Weights of a small GPT-style language model, trained from scratch on English Wikipedia.
Size: 9 layers, width 64, 2 heads of 32, MLP 256 GELU, 0.968M parameters.
Architecture: LayerNorm before each block, learned positions, no biases in attention or MLP, tied embeddings.
Training: 141M tokens, 4307 steps.
Each number is 128 + 24 x the weight over its row's rms, rounded and kept within 0 to 255. Layers, rows and columns count from 0. The size above them is the row's rms in percent of the matrix's.

# layer 4 MLP down (transposed), 256x64, rms 0.229, rows 102-154, columns 0-63
size [111 127  99 102  91 111  92  96 100 127 124  92 116 124 101  90 103 112  90 121  85  87 105 134 113  84 116  87  87 125  96 106 100 115  87 113 108  91  91 108  95 113 124  99 104  96  93  91 110  99 113 121  96]
[[147 103 132 130 122 168 120 112 128 118 127 148 142  90  90 106 131 129 115 150 102 147 140  99 103  99 154  76 127 116 136  74 136  97 121 143  79 148 129 119 104 125 162 102 131 125 126 153 188 103 169 130 139 113  94 133 135 138 138 127  94 178 151 121]
 [124 108 111 144 170 176 119 129 143  83 125 153 110 129 136 128 129 112 135 130 136 134 119 140  67 162 113 115  98 150  87 153 139 148 100 113 115 167 193 117 152 159 157 143 153 112 145 128 110 153 121 126 134 120 110 110 186 107  98 102 127 139 145 133]
 [148 113 104 130 165 147 109 178 139 133 102 127 146 164  94 100 118 139 166 151 168 156 118 134 152 140 129 161 139 137 107 115 177 108 148 175 145 136 142 143 126 192 159 123 157 150 130 131 117 110 130 115 169 107 104 104 158 127 150 121  98 116 143 133]
 [162 119 173 134 151 155 127 125  87 129  93 128 163 150 129 124 115 115 134 112 129 102 105  99 130  98  98 148 118 158 124 133 115 130 189 138 106 112 130 117  45 118 119 106 156 123 140 122 146 136 121 135  60 124 128 158 162 147 150 115 137 126 138 120]
 [107 136 146 144 113 143 138 124 129 142 130 187 143 149 193 134  95 127 105 109 111  97 111 104 178 139 102 119 166  96 116 123 143 130 134 143 143 112 148 158 114 130 141 116 100 123 115 126 104 180 109 175 105 120  91 131 113 165 113  94 131  85 133 129]
 [127  85 144 146  98 183 119 165 130 111 115 124 160 139 143 155 100 130 110 115 126 122 111  95 142 105 155 178 148 140 165 132 137 134 106 102 138 134 138 118 206 154 149 113 131 153 165 122 139 120 126 129 124 120 119 159 143 123 144 116 170 169 134  93]
 [139 128 146  81 114 132 134 125 199 157  78 143 130 176 110 140 126 101 148 102 141 162 109 137 174 128 103 164 142 164  74 132 111 114 133 153 157 131 105 140 138  92  96 137 143 136 105 151 126 134 138 113 108 110 131  98 149 110 138 116 127 151 115 143]
 [103 120 153 158 137 145  90  98 149 150 164 163 134  97 144 145 122 151  76  94  94 166  82 129  92  80  96 125 112 132 121 147 143 137 113 126 102 127  90 123 115 134 148 109 166 148 110 122 127 163 132 136 149 165 109 154 131 114 131 121 146 111 135  90]
 [ 94 132 127 143 166 119 109 141 123 167 110 140 129 141 143 101 151 103 137 148 166 132 141 140 136 155  90 162  98 103 127 136  96 108 138 171 125 103 122 120 121 141 114 139 127 160 116  87  81 136 132 139 110 119 142 112 138 119 115 129  82  50 178 131]
 [140 126 104 145 155 124 110 115 175 141  82 159 127 158 118  90 116 138 116 125 130 152 100 109 164  97 131 144 150 139  72 108 150  88 140 133 109 124 101 162  77 100 145  86 148 138 160 158 130 127 125 100 108 157 124 133 136 135 157 134 146 149 140 167]
 [140 158 130 145  89 125 121 161 127 135 157 159 126 133 120 169  98 121  87 203  86 124 141 148 117 128 148 131 137 122 103 160 140 149 108 157 130 104 133 159 131 132 145 121 157 132 104 182 117 176  89 124 131 154 151 144 103 125 135 132 129  93 105 150]
 [193 111 149 148 154 136 155 133 126 170 118 132 146 146 147 135 127 130 106 114 130 122  96 121 160 133 116 136 121 100 104 115 118  78 180 127 136 124 132 130 129 106 110 124 109 104  91 137  64 162 118 125 131 102 145 158 172 118 178 151 133 143  96 112]
 [121 120 138 174 125 153  91 139 136 123 124 110 111  83 142 126 143 141 115 121 123 132  89 120 112 174 137 110 123 157 124 131 132 173 155 160 148 157 119 178 132 124 137 152  66 166 146  99 139  85 124  95 122 159 136 135 143 109 112 144  80 110 157 123]
 [116 111 120 147 139 138  84 124 154 120 111 113 130 106  90 153 168 169 145 126 144 112 120 129 108 166 110 132 107 150 145 146 146 137 164  92  76 146 115 144 151 131  98  97 186  76 144 128 119 134 159 150 131 122  93  87 145 125 157 136 141 137 148 156]
 [113 143 110 153 133 113  82  82 118 140 120 143 103 133 135 129 129 144 103 158 153 138 142  83 117 124 119 124  97 104 153 137 143 152 156  91 101 116 133 155 144 120 168 111 143 139 120  76  99 137 154 134 146 155  78 182 157 137 160 109 139 157 132 164]
 [145 135 118 119 107 125 139 161 103 144 167 121  99 160 109 120 123 107 152  90 159 137 135 111 116 115 127 177 143 111 139 149 156 141 126  98  97 139  73 127 123 120 153 111 109 143 104 106 142 151 155 114 175 105 148 154 152 129 149 191 116 153 127 178]
 [139 112 136 121 132 158  99  91 100 128 143 119 114  98 112 137 124 149 161 143 114 100 105  86  99 167 153 117 118 115 122 136 102 172 137 155 143 109 120 122 150 164  90  93 142 100 140 131 112  80 162 188 138 120 142  83 171 126 110 127 119 149 132 132]
 [157 146 120 124 175  94 124 128 129 119 136 101 181  97  81 135  97 151 121 156 108 138 146 118 124 123 129 164 120 136 122 120  87 117 143 102 128 101 152 136 112 107 141 101 156 157  94 117 100 111 138 141 133 140 107  87  96  96 137  83 148  79 139 161]
 [148 116 174 121  96 147 144 123 161 134 130 148 130 134 140 127 124 117 169  82 103 144 178 185 100 128 117 161 182 126  93  99 135 103 104 155 122 133 141  81 120 143 154  99 127 107 104 163 112 139 106 135 136 139 145 155 107 136 129 109 144 116 100 107]
 [103 147  97 131 124 131 128 104 105 144 131  98 110 102 130  90  77 142 172 162 123 114 136 124 112 133 147 133 104 103 137 111  74 126  90 144 143 104 148 130 123 130  80 192 119 192 127 113 123 146 133  93 122 150 148 102 112 107 124 140 135 158 129 130]
 [139 131 162  95 163 119  88 170 152 149  86  85  89 145 110 181 168 138 119 145 137 128 131 137 143 149  89 105 110 103 100 144 121 105 125 134 112 142 154 108 157 103 120 108 151 160 110 124 129 102 144 109 120  93 150 172 139 160 107 134 132 126 151 114]
 [159 127 117 122 136 118 129 134 124 107  76 126  96 146 139  87 131 108 132 121 128 135 104 126 134 137  82 202 109 167 131 119 177 131 109 107 171 110 137 133 155 101 152 143 131 121 130 175 142 141 153 132 135 108 143 113  86 149 170 127 104  90 139 105]
 [174 125 139 146  82 109  62 141 139 165 124 133 168  82 131 178 127 141 131 112 116 105 118 122 158 126 138 144 117 143 118  92 114 110  96 112 163 138 142 134 126 124 126  79 103 162 151 145 141 131 153 126 107 135 148 153 148 147 130 110 104 160 173 131]
 [147 131 130 106 175  98 107 115 127 144 150 149 162  65 133 136 130 164 150 125 123 134 130  93 122 164 138 114 138 119  80  98 130 127 167 116 107 157 154 144 143 114  77 160 134  94 156 131 161 101 130 119 139 113 113  79 103 140 142 127 150  96 146 144]
 [158 138 148 129 130 112 153 101 115 126 100 122 131 114 100  72 134 121 110  88 104 143 112 151 153 138 129 101 123 147 125 176 108 127 111  99 146 141 145  95 125 151 107 161  87 173  76 131 171 126  90 134 120 122 128 165 137  95 147 125 157 143 150  94]
 [159 129 145 122 104 171 152 116 128 156 178 174 131 157 106  96 136 144 150 143 148 124 101 152 131 127 173 108 125  84 126 139 109 163 156 117 136 115 119 116 104 111 153  85 112  76 114 126 142 126  97 109 130 159 168 128 144 140 153 126 107 148 172 125]
 [101 153 128 138 162 158 154 102 141 117 103 129 136 147 110 109 104 129 117 143 140  80 151 143 124 158 162 139  81 139 132 107 118 147 149 113 159 115 140 158 135 152 185 159 113 136 131  96 109 145  75 111 147 135 143 148  81  81 110 110 136 154 140 155]
 [147 134 133 157 117  93 122 177 113  74  83 151 116 137 135 129 122 119 107 128 121 142 173 114 126 140 110 120 138 163 117 129 115  86 119 100 108  91 136  96 172 148 136 118 144 120 131 101  87 155 124 114 126 150 132 129 112 161 142  95  56 148 113 115]
 [128 133 128 135 124 172 132  99 144 166 134 125 115 106  93 179 124  92  98 149 149 145 150 117 123 120 125 116  91  90 113 117 133 118  90 123 125 116 133  98 147 104 150 124  53 137  94 189 121 120 111 118 169 170 103 131 121 127 121 153 134 112 130 123]
 [115 153 131 134 126  91 119 114 157 148 141  99 141 150 166 135 156  91 126 140 177 172 153 124 125 144 145 136 114 140 126 120 160 162 126 112 133 106 130 139 111 142 135 225 155 117 135 140 134 175 163 151 151 133 120 122 101 136 156 120 154 149 117 127]
 [156 155 127 137 113 158 134 121 162 106 112 140 113 122 145 130 122 134 153 129 105 124 160 138 129 124 125 147  99  98 149 139 110 147  93  71 132 105 184 156 130 134 123 117  74 143 123 106 103 144  93 146 181 134 104 165 100 147 120 101 120 159  83 155]
 [124 148 157 131 125 126 126 148 102 109 156 156 116  73 153 151 102 120  79 119  67 134 121 115 154 106 114 129 134 136 180 141 126 132 134 155 109 144 118  96 119  96  83 124 148 140 120 164 158 174 106 152 141 134 132 165 110 160 149 123 156 152 113 117]
 [ 97 136 118 138 120 116 179 142 120 131 138 147 117 133  48 106  96 125 102  96 161 127 118 105 137 161 111 182 137 107 119 132  84 117 140 113 108 121 127  93 114  94 139 115 126 111 128 140 133 150  88 121 137 135 104  93  93 145 134 142 169 118 152  92]
 [156  95 141 120  99 124 144 156  94 114 115 147  97 129 141 100  93 126 107 117 124  96 125 146 133 101 102 125  99 163 143 139 152  83 113 118 138 164 103 153  90 122 144 136 185 103 142 159  90 122  77 124 115 140 142 150 122 111 158 134 135 163  89 104]
 [106 110 132 122 121 100  78 155 103 162  59 105 106 112 132 131 126 120 102 162 114 100 135 142 116 169 119  99 128 126 133 158 164 108 129 162 122 133  98 147 166 140 152 156 150 128 142  79 138 144 143 102 109 138 128 125 136 116 146  75 146 162 125 101]
 [117 153 170 106 136  84 133  89 129 100 119 128 110 135 113 142 136 148 137 106 139 137 122 133 116 148 199 145 118 116  62 129 121 130 107 132 145 182  91 113 163 145 130 124 122 157 103 143 168  99 140 155  92  99 129 120 129 103 101 123 107 146 148 111]
 [108 117 136  86 148 141 119 127 146 174 136 149 117  88 120 112 142 123 171 132 149 132  90 145 125 110 156 109 137 118  83 144 143 124 114 158  96 122 161 107  83  87 111  98 106 114 169 149 125 120 119  94 146 106 113 119  89 119 156 178 157 111 134 151]
 [133 158 158 102 120 113 135 139 127 140 182  86 120 145 128 131 131 152 127 133 169  93 161 135  96 137 189 109 134 137 101 133 103 103  96 103  86 109 140 119 124 106 136  59 115 114 127 130 160 137 109 131  99 146 139 110 101 139  89 120 132 124 125 168]
 [127 162 118 137 120 143 114 172 100 113 147  89 105 114 130 136 143 142 127 141 113  86 190 142 136 124 154  99 131  86 135 115 130 134 140 113 133 161 145 176  83 123 125 119 117 180  84 104 147 107 147 167 125 106 153 140 128 166 103 134 105  95 133 128]
 [111 166 190  89 122 134 120  87 107 121 139 108 151 120 124 128 138  77 154  74 137 109 127 170 141 147 120 130 143 128  95 128 122 130 145 158 142 141 111 139 124 126 113 120 115 112 109  77 129 127  80 127 132  84 142  71 169 119 114 115 123 138 139 144]
 [126 154 142 121 133 101 138 114 124 153 159 142 118 147  90 126  87 141 128 142 141 143 109 101 145 117 161 110 124 147 133 173  77 122 118 141 127 135 115 120 101 133 141 142 132 151 144 122 133 169  85 140 129  90 173  99 119 127 139 131 174  67 102 187]
 [116 122 116 160 144 126 132 142 116 135 140 143 179 154 107  95  94 130 139 146 127 111  83 104 139 110 128 139  87 155 145 126 141 164 136 103 124  83 132  93 122 123 129 129 154  95 136 123  87 163  89 128 142 118 150 165 118 173  92 132 126  88 176 106]
 [134 157  84 156  98 136 139 134 166 146 143 202  87 137  94 113 126 165 151 157 101 128 142  93 162 107 123  87 108 136 114 121 110 126 100 156 118 129 117 113 123 129  95 124 132  83  97 151 148 148 119 157 126 112 141 163 129 138 103 107 109 107 145 127]
 [173 150 123 168 127 139 146 127 193 122 108 142 110 147 149 115 103 102  98 131 130 122 113 114 141 135 146 126 115  93 149 143 101 111 119 110 108 148 146 120 102 155 171 103 140 145 119  66 145 168 103 168 140 125 127 168 130  71 116 142 123 121 114 109]
 [ 75 126 105 134 147 116 124 115 136  84 102 150 119 126  95 108 181 174 126 105 138 175 114 117  93 128  94 148 104 127 155 138 144 149 131 103 125 134 121 147 138 132 136 207 117 130 143 147 149 104 112  99 143 132 145 162 158 135 124 151 131 155 152 111]
 [126 105 166  93  92 116 175  86 144 148 171 135 117 159 151 144 113  81 167 102  93 132  92 133 146 138 177 117 142 122 155 122 140 113 105 119 170 134 115 136 151 136 153 127 121  89 109 121 142 158 132 133 125 130 173 102 121 117 112 164 118 109 131 105]
 [102 118 171 122 170 103 116 121 129 124 144 121 150 120  93 117 128 166 141  98 132 110  80 146  98 152 155 135 132 124  87 154 179 134  91 116 105 137 145 139 132 149 144 126 132 104 139 127 122 141 143 116 204 162 127 141 106 118 154 174 127 136 164 118]
 [136 105 107 127 162 100 163 150 145 103 113 118  98 105  91 144  79 102 127 105 178 132 102 105 135 130 101 156 113 125 159 147 133 161 166 161  90 101 122 153 148 138 125  99  95 159 143 130 126 157 139 155 119 149 115 147 132 128 113 156 177 145 112 109]
 [ 47 162 103 120 128 127 140 136 123  83 173 132 171  87 159 127 117 117  94 124 144 152 100  90 139 117 104 116 157 135 115 151 107 147 133 113 124 125 135 137  97 150 146 104 169 126  95 150 145 127 107 132 134 110 116 137 106 143 116 134 151 108 149 175]
 [ 99  95 124 132 156 134 133 165 170  96 136 143 198 138 103 139 135  89 163 148 142 162 141 105 135 155 139 126 117 128  71 144 120 129 144  87 156 125 129  83 144 133 168 105 138  90 119 124 113 140 129 118 110 131 147 113 141 121 168 120 136  99 108 152]
 [133 104 126  83  96 135 194 115 110 153 142 106 128  76  99 103 134  91 114 152  82 111 164 162 169 122 144 121 118 129 157 115 123 124 144 162 144 100 130 138 120 136  96  88 130 128 117 117 144 115 160 131 116 164 101 133  85 101 133 107 125 140 131 131]
 [175 143 154 167  96 135 121  88 143 124  91 121 126 168 137 114 149 106 127 122 149 149 129 133 164 141 164 125 153 135 123  98 135 119 138 118 142 157 125 110 133 152 162  78 133  97  85 145 149 167 114 127 145 106 136 111 150  74 112 105 104 131 114  79]
 [ 98 119 149 144 173 131 148 175 132 106 122 146 146 178 132 156 205 142 101 114 120  99  96 122 132 132 113 111 150 158 136 109 136 106 136 106 144 170 134 146 131 168 132  94 137  87 110 117 103  96 143  97 127 109 119 136  91 144 121 141 113 141 117 109]]
# layer 4 MLP up, 256x64, rms 0.236, rows 103-154, columns 0-63
size [112 102  89  98 106  87 107  95 110 124  94 104 107 114  89  97  98  92 114  83  85  96 118 109  87 121  81  83 109  98 128  89 121  86 104 115 104  87 108 102  94 109  98 111 107  99  90 107  86 110 117  81]
[[122 108 124 176 157 153 142 133 101  90 133 110 108 140 146 125 136 138 130 127 151 116 195 101 156 133 149 110 137 110 111 147 106  98  96 127 106 185  95 124 139 132 130 151 152  88 139 175 171 137  78 130 109 123 137 156 133 156 106 124 149 106 131 128]
 [ 98 138 132 144 161 109 126 100 139 145 128 114 152 128 161 109 133 118 137 172 129 194 140 120  99 136 159 161 138 119 111  99  92 171 128 129 107 125 134 101 122 130 102 149 129  72 157 120 127 107 148 127 119  83 127  93  73 132 151 100 150 158 138 141]
 [ 91 142 111 119 127 148 112 131 154 130 157 123 129  96 130 102 152 124 137 104 108 138 148 158 110  96 131 126 159 139 116 105  93 107  87 150 141  83 134 142 220 109 116 153 140 152 118 131  94 108 186 125 166 118 125 126 125 133 129 100 143 121 105 138]
 [162 114  99 107 101 165 122 152 104  86 123 169 135 140 109 128 128 111 111 123 126 112 133 116 156  95 102 139 123  90 109 115 154 127  94 105 169 137 160 161 122 146 159 162  83 150 135 176 137 146 124 120 140  99 126 141 162 170 122 103 103 162 115 105]
 [120 176 114 109 128  69 175  86  90 124 128 114 128 101 102 120 177 140 142 145 159 120 168 137 123 156 105 102 110 139 134 130 119  99 119 177 133  94 113 117  98 138 145 136 149 103 112 115 100 139 161 145 112 128 151 120  96 144 117 142  96 106 111 154]
 [117 110 163 129 113 117 100 121 122 139 140 139  88  86 152 104 157 129 114 120 125 111 108 118 110  84 176  91 108 153 143 143 141 113 137 169 145 146 154 154 126 129 129 136 171  88 172 134 151 119 101 105 120 148 122 146 129 129 132 189 152  87 100 153]
 [125 208 121 155 117 142 163 147  84  92 107 109 119 150 129 124 132 127 138 145 140 102 124 152 119 119  96 134 122 156 135 100  85 136 124 137 161 125 147 133 135 129 130 148 116  88 188 116 135 142 119  93  89 110 135 132 136 139 115 139 192 155 109 122]
 [145 102 126  95 141 136 143 133 132 100 168  98 134 137 132 115 100 120 134  84 101 165 119 103 163  86 160 120 119 125 139 144 120 132  93 102 136 119 159 141 133  87  80 128 146 117 135 153 189 126  92  92 102 132 135 129  87 145 132 125 151 149  94  94]
 [116 122 149 122 102  78  87 139  70 126 145  77 102 125 109 124 136 127 182 136 142 122 136 172 120 128 129 141 158 169 115 106 122 136  67  90 136 115 138 126 155 127 141 144 150 116 123 117 135 127 141  86 118 119 156 161 156 177 116 129 109 132 126 115]
 [110 185 143 123 100 124 155 124 145  89 139 148 135 107 144 149 112 101  97 152  93 129 167 144 147 111 139 134 134 164  61 163  95 124 108 109 131 106  91 145 115 110 122 132 121 102 144 136 128 130 100 158 129 132 162 122 104 126 111 162 139  87 165 100]
 [150  95 120 110 118  77  79 116 154  86 146 101 120 113 131 132 134 173  75 111 155 101 151 104 102 157  90 133 128 141 132 172 163 133 131 112 112 129 148 129 163 168 139 146 128 170 100 117 130 141 127 111 111 141 149 117 134 169 117 124 107 134 126  95]
 [143 133 119 132 125 106 173 108  98 107 159 118 166 124 138 121 141  87 135 138  94 151 136 130 117  86 123 134 111  83 142 139 124 129  79 152 101 112 167  85 172 149 125 104 147  93  95 142 134 119 122 161 119 147 111 119 124 114 114 115 165 183 155 118]
 [112 146 138 159 145 111  91 143 116 112 121 166 120 108 131  98 177 120  90 104 122 150 140 114 149 149 135 136 145 154  93 130 134 154  80  99 112 148 127  94 105 161 149 182 120 142 120 121 153 162 148 131 150 125 103 140 107 125 118  68  96 114  99 154]
 [153 168 125 145 136 117 174 115 133 121 159 104 159 124 138 146 106 115 143 134 127 143 133 124 104 199 144 128 121 111 100 136 134 130  75 114  95 156 106 117  76 113  86 117 138 124 120 134 156 172  91 158 130  98 124 114 155 143 109  84 142 122 120 105]
 [148 107 117 128 130 137  83 128 145 137 182 159 105 122 133 133 128  86 149 134 140 144 108  75 107 147 145 115 117 120 126 188 125 174 158 145 110 148  76  94 137  93 132 110 107 140 139 119 148 163 129 131 124 107 112 131 117 113 174 158 123 143 111 169]
 [ 91 123 106 185 122 112 131  90 150 138 132 107 123  78 122 125 103 157 145  90 106 153 165 117 164 138 124  99 131 148 136 155 124 103 123 169  95  94 108 119 152 153 107 165 141 140 107 145 160  92 135 121 150  90 136 144 136 154 136 143 112 113 168 145]
 [118 118 133 104 121 129 161 145  87 132 156 164 122 120 100 123 126 122 129  97 104 144 125 110  84 127 149 127 113 135 100 110 104 114  93 146 159 128 127 106 139 168 117 149  90 112 177 115  75 139 121 130 144 127 152 165 159 136 126 151 118 176  64 148]
 [151 114  82 123 149 141  85 113 118  95 122 143 132 143 149 137 178 121  83 137 105 109 132  86 131 111 105 100  71 132 182 130 127 136 145 113 152 128  96 165 108 138 130 145 134 160 113 111 148 109 148 126 124 164  83 120 150 140 128 156  87 138 142 145]
 [151 155 104 122  80 121 117 132 124 138 191 152 121 102 142  71 111 148 114 113  78 121 148  88 143 140 138 151 139 136 100 150  85  95 136 122 144 115 148 165 130  95 140 167 147 130 127 105 140 141 131 128  91 120 141 137 104 135 132 176 120 113 131  91]
 [151 144 116 123  87  87 113 136 142 110 135 136 163 150 118  95 111 105 138 108 104 103 126 140 160  69 140 133  96 138 119 121 118 164 177 147 140 156 147 111  97 127 175 175 131 104 112 153 115 172  77 142 110 128 117 137 144 140 148 127 127 163 127 124]
 [144 138 119 156 123  76 137 146 111 139 144 105 117  80 144 142 103 148 163 118 145 116 138 142 102 133 142 138 151 181 152  70 153 129 134  67 147 115 187  98 106 137 140 122 142 145  99 143 145 120 121 142 125 111  95 146 140 149 114  92 144 105 142 129]
 [115 152 145 132 141 149 180 106 115 108 125  97  98 142 129 135 142 141 136 113 139 148 134 115 133 106 140 106 154 150 110 192 125 150 128 134 108 121  69  87 145 132 116 153 105  70 143 123 135 169 102 127 151 120 150 123 119 138 111 140 173  98  85 156]
 [133 156  85 149 114 121 121 138 121 103  62 126 188 125 172 133 112 149 105  93 129 149 141 149 143 139 118 158 140 147 163 119 160 140 127 123 112 140 135 127  98 138  92 153 149 159 139 132 152  82  94 102 124 150 160 135 164 105 116 142 110 133 102 101]
 [111 165 131 162 142  97  99 142 165 125 126 123 150 107 151 137 129 116 124 135 111 146 116 138 160 153 125 160 165 122  90 162 182 121 133  84  93 103 102 120 123 148 146 158 169  82 137 149 139 123 162 124 148 126 110  92 121 115 121  90 150 108 142 168]
 [123 139 130 103 146 144  98 133 122 146 106 180 136 140 128 131 134 144  87  95 100 104 162 136 139 109 123 110 151 173  97 116 179 139 125  92 131 111  85 150 128 109 138 185 126 174 107 137 147 150 133 124 122 120 104 141 135 118 187 134 102 136  94 112]
 [125 141 124 144 147 144 141 114 130 102 123 130 165 163 144 140 144 113 145 112 103 184 125 131 155 122  85 133 149  95 152 151 104 151  64 147 119 117  73 118 157 138 114 145 139 161 112 122 125 109 127 107 103 160  93 117 144 146 138  89 143 173  91 136]
 [176 163 151 140  80 170 154 146 139 109 146 131 116 125 158 101 151  91 135 128 116 123 182 137  91 150 128 108 101 105 116 118 113 137 107 138 139 109 139 134 124 110 140  97 138 118 123 123  81 172 115  96 147 108 140 118  96 180 113  91 126 102 141 107]
 [157 146 119 138 128 124 150 147 101 136 120 119 178 120 116  58 122 139 132 109 151 126 130 114 141  66 166 179 117 151 153 147 113 104 148 125 186 113 108  99 127 154  98 150 116 144 151 109 152 137 133 137 149 100 149 118 136 141 129 159 117 111 127 166]
 [111 128 143  78 140 162 136 117 122  60 135 110 115 162 136  79 123 154 113 128  74 173 144 146 107  98 160 124 103  93 152 126 110 118 147 141 138 120 140 112 126 133 130 157 104 123 141 171 150  98 102 123  93 110 102 153 137 139 130 125 100 108 160 134]
 [ 87 123 150 121 136  87 144  79 127 135 132 145 157 118 129 144 131 129  89  93  69 116 132 101 130  88 118 118 152 171  91 172 140 160 171 127 136 133 124 155 115 114 120 136 160 128 113 126 142 139  73 116 144  91 122 130 104 128 152 146 114 137 167 127]
 [128 101  90 147  95 173 110 130 102  78 121 129 129 157 150  57 138 117 129 124  95 133 118 110 102 148 105 148 137 133 105 133 137 125 156 126 150 216 116 140 139 149 118 135 101 111 144 121 108 151 122 154  96 111 129 128 131  97 134 128 117  96 136 144]
 [105 100 110 129 129 150 144  81 121 123 136 134 139 113  69 154 109  83 144 117 111 126 117 126 145 137  89 125 125 104 127 125 115 128 135 150 178 109  84 142 120  81 139 122  90 163 102 171 135 148 117 114 107 143 130 115 153 147  91 154 142 138  84 170]
 [123 146 123 104 152  82 140 110 118 111 142  98 134 134 164 174 138 119  99 113 112 127 173  88 145 127 150  95 142 127 135 175  84 137 117 144 122 108 152  69 131 108 134 112 142 113 125 106 170 148 132 134 144 112 143 105 107 166 142 149 121  74 147 106]
 [114 123 122 138 154 141 153 165 155 106 190 108 129 148 152 128 117 120 112 139 123  84 130 108 106 117 156 131 140 136 155 124  80 131 155 132 177 141 122 108 129 143 107 178 120 145  96 144  73 139 155 121 136 109 134 118 150 104 118  81  89 121 110 165]
 [121 107 101 132 121 138 115 122 146 108 135  97 167 139 125  87 135  91 155  99 128 138 136 153 153  96  91 155 154 141 144 123 107 120 156 129 107  79 136  92 144 135 139 171 119  93 128 112 124 121 127 102 161  94 120  99 126 141 165  77 157 133 183 144]
 [116 102  96 121 121 143 130 150 177 137 114 137  96 137 122 115 115  89 103 137 142 141 132 120 144  81 108 122 143  85 172 124 116 155 130 134  98 125  76 135 175 100 131 167 124 102 141 183 131  94  85  91 124 154 134 130 119 152 128 107 155 131 131 152]
 [ 91 120 120 153 133 122 118 158 158 100 118 149 129 155  93 111 126  99 183 113 127 131 118 178 117  71 107 158 101 121 133 114 136 141 162  98 170  99 153 159 132 119 124 152 122 112 123 123 128 150 112 111 108 116 129 130 193 123 101 131 101 165 139 106]
 [137  97 136  85 110 110 129  99 108 144 103 142 168 161 194 111 112 104  97 130 109 158 129 136 131 108  93 117 115 163 146 137 167 129 127 154 138 128 124  77 118 149 107 147 132 127 137 112 139 131 126 138  72 156 117 127  94 100 159 142 145 107 106 169]
 [ 83 138 164 145 172 113 160 112 154 121 155 125 144 102 106 115  94 129 112 127  81 111 151 155 162 121 112 123 171 142  95 117 145  89 106 115 126 103  98 134 147 128 126 178 126 137 132 172 144 117 159 130 142 104 159 127 101 123 124  70 142 111 143 119]
 [138 152 149 112 128 160 116 140 144  69 145  94 154 112 128 120 151 125 156  85 111  80 152 137  75 115 121 112 140 142 106 142  80 127 100 128 160 157 132  88 106 166 140 127  93 162 132 121 147 115 137 124  98 151 170 102  97 136 130 117 111 141 131 118]
 [130 120 152 128 103 191 122 122 123 101 148 126 142  91 131  98 105 108 136 145 144  98 116 126 130 157 122 164 170 144 117 118 131 102 123 115 170 140 123 100  81 147 112 112 129  86 154 138 129  79 128 142 102 101 166 129 129 118 160  86 126  83 152 156]
 [121 121 139 151 113 141 133 157 118 113 160  94 127 124 131 123 129 107 141 150 118 127 102 136 112 146  94 127 145 122 138 176 171 107 107 129 113 116 112  83 117 114 105 139  63  68 141 136  84 129 141 152 148 129 143 136 135 147  89 100 124 138 122 200]
 [ 71 113 172 102 121 101 125 102 130 130 122 126 131 126 117 145 149 120 124 133 139 126 155 140  97 118  89 130 137 152 106 140 168 133 105 182 127 144 114 110 168 102 112 160 103  97 151 188 136 116 147  88 117 111 125  88 119 171 125 148 136 168 137 137]
 [143 173 156  92 156 120 134 138 148 109 164 107 118 137 129 139 141 124 116  92 127 101 121  84 133 154 116 132 160 133 119 148 114  88 110 138 145 117 127 108 135 114 108 160 154 146 162 106 133 195  93 143 137  94 164  88 125 130 119  71 134 104 105 142]
 [162 138 135 116 125 104  97 143 139  99  95  96  89 154 112 135 130 158 149 127 135  86 175 150 107 121 126 166 130 148 122 119 125 154 131 116 127 113 135  71 112 146 121 155 128 149 134 140 168 160 143 143 138 146 101 113 126 153 107 124 107 210  99 130]
 [125 137 123 148 106 153 113 104 131 130  90 146 154 147 156 149 156 122 106  99 146 117 187 107 118  79 151 144  97 128 138 146 162 174  91 127 139 125 152 115 138  71 133 130 132 127  93 153 158 135 122 147 108  86 107 132 121 153  81 135 121 152 107 105]
 [ 91 137 186 132 113 153 123 127 100 159 135  90 157 156 187 111 139 126 120 125  94 113 171 133 134 143  96 122 117 122 100 146 135 120  62 154 142 158 162 125 135 101 115 141 130 126 116 147 147  76 130 113 143 110 170 118 125 145 129 117 126 135 153 151]
 [109 110 145 154 122 136 144 116  95 131  97 141 156 114 131 115 138 122 115 150 122 133 120 167 120 104 118 177 155  89 133  87 162 172 140 140 144 177 139 146 101 143  97 159 118  89 159 149 105  54 131 144 118 106 131 114 145 103 143 127 137 153 141 105]
 [104 113 157 143 142  97 135 154 140  97 145 153 108 128 114 122 118 134 134 152 106 143 118 126 105 163 125 126 110 139  90 106 124 159 151 129 138 157 101  86  83 154 125 108  95  83 169  71 114 102  99 129  84 149 179 129 139 130 104 129  99 125 109 129]
 [104  78  61 134 106 133 185 128 115 111 126 102 115 133 131 116 127 147 138  90 119 126 159 141 115 127 122 123 119 147 103 158 127 147 112 156 167 122 122 118 105 154 170 145 126 104 131  97 130 100 149 127 104 171 153 139 109 185 128 166 115 140 144 104]
 [130 102 115 105 170 126 155 136 145 110 138 130  89 104 122 143 124 176 151 141 127 105 157 136 137 119  89 132 137 126 162 150 134  79 103 125 156 104 118 108 111 103 100 152 156 180 124 108 120 165 127  99 137 177 142 115 126 169 110 138 126 114  71 138]
 [124 140 104 147 125  95 145 130 103  97 128 121 106 137 104  93 158 106 138 127 137 116 131 113  60 132 156 101 151 146  99 139 130 153 134 119 148 137 148 132 144 121 124 121 148 103 161 156  76  92 215 123 138 135 112  80 136 123 105 131 134 143 127 103]]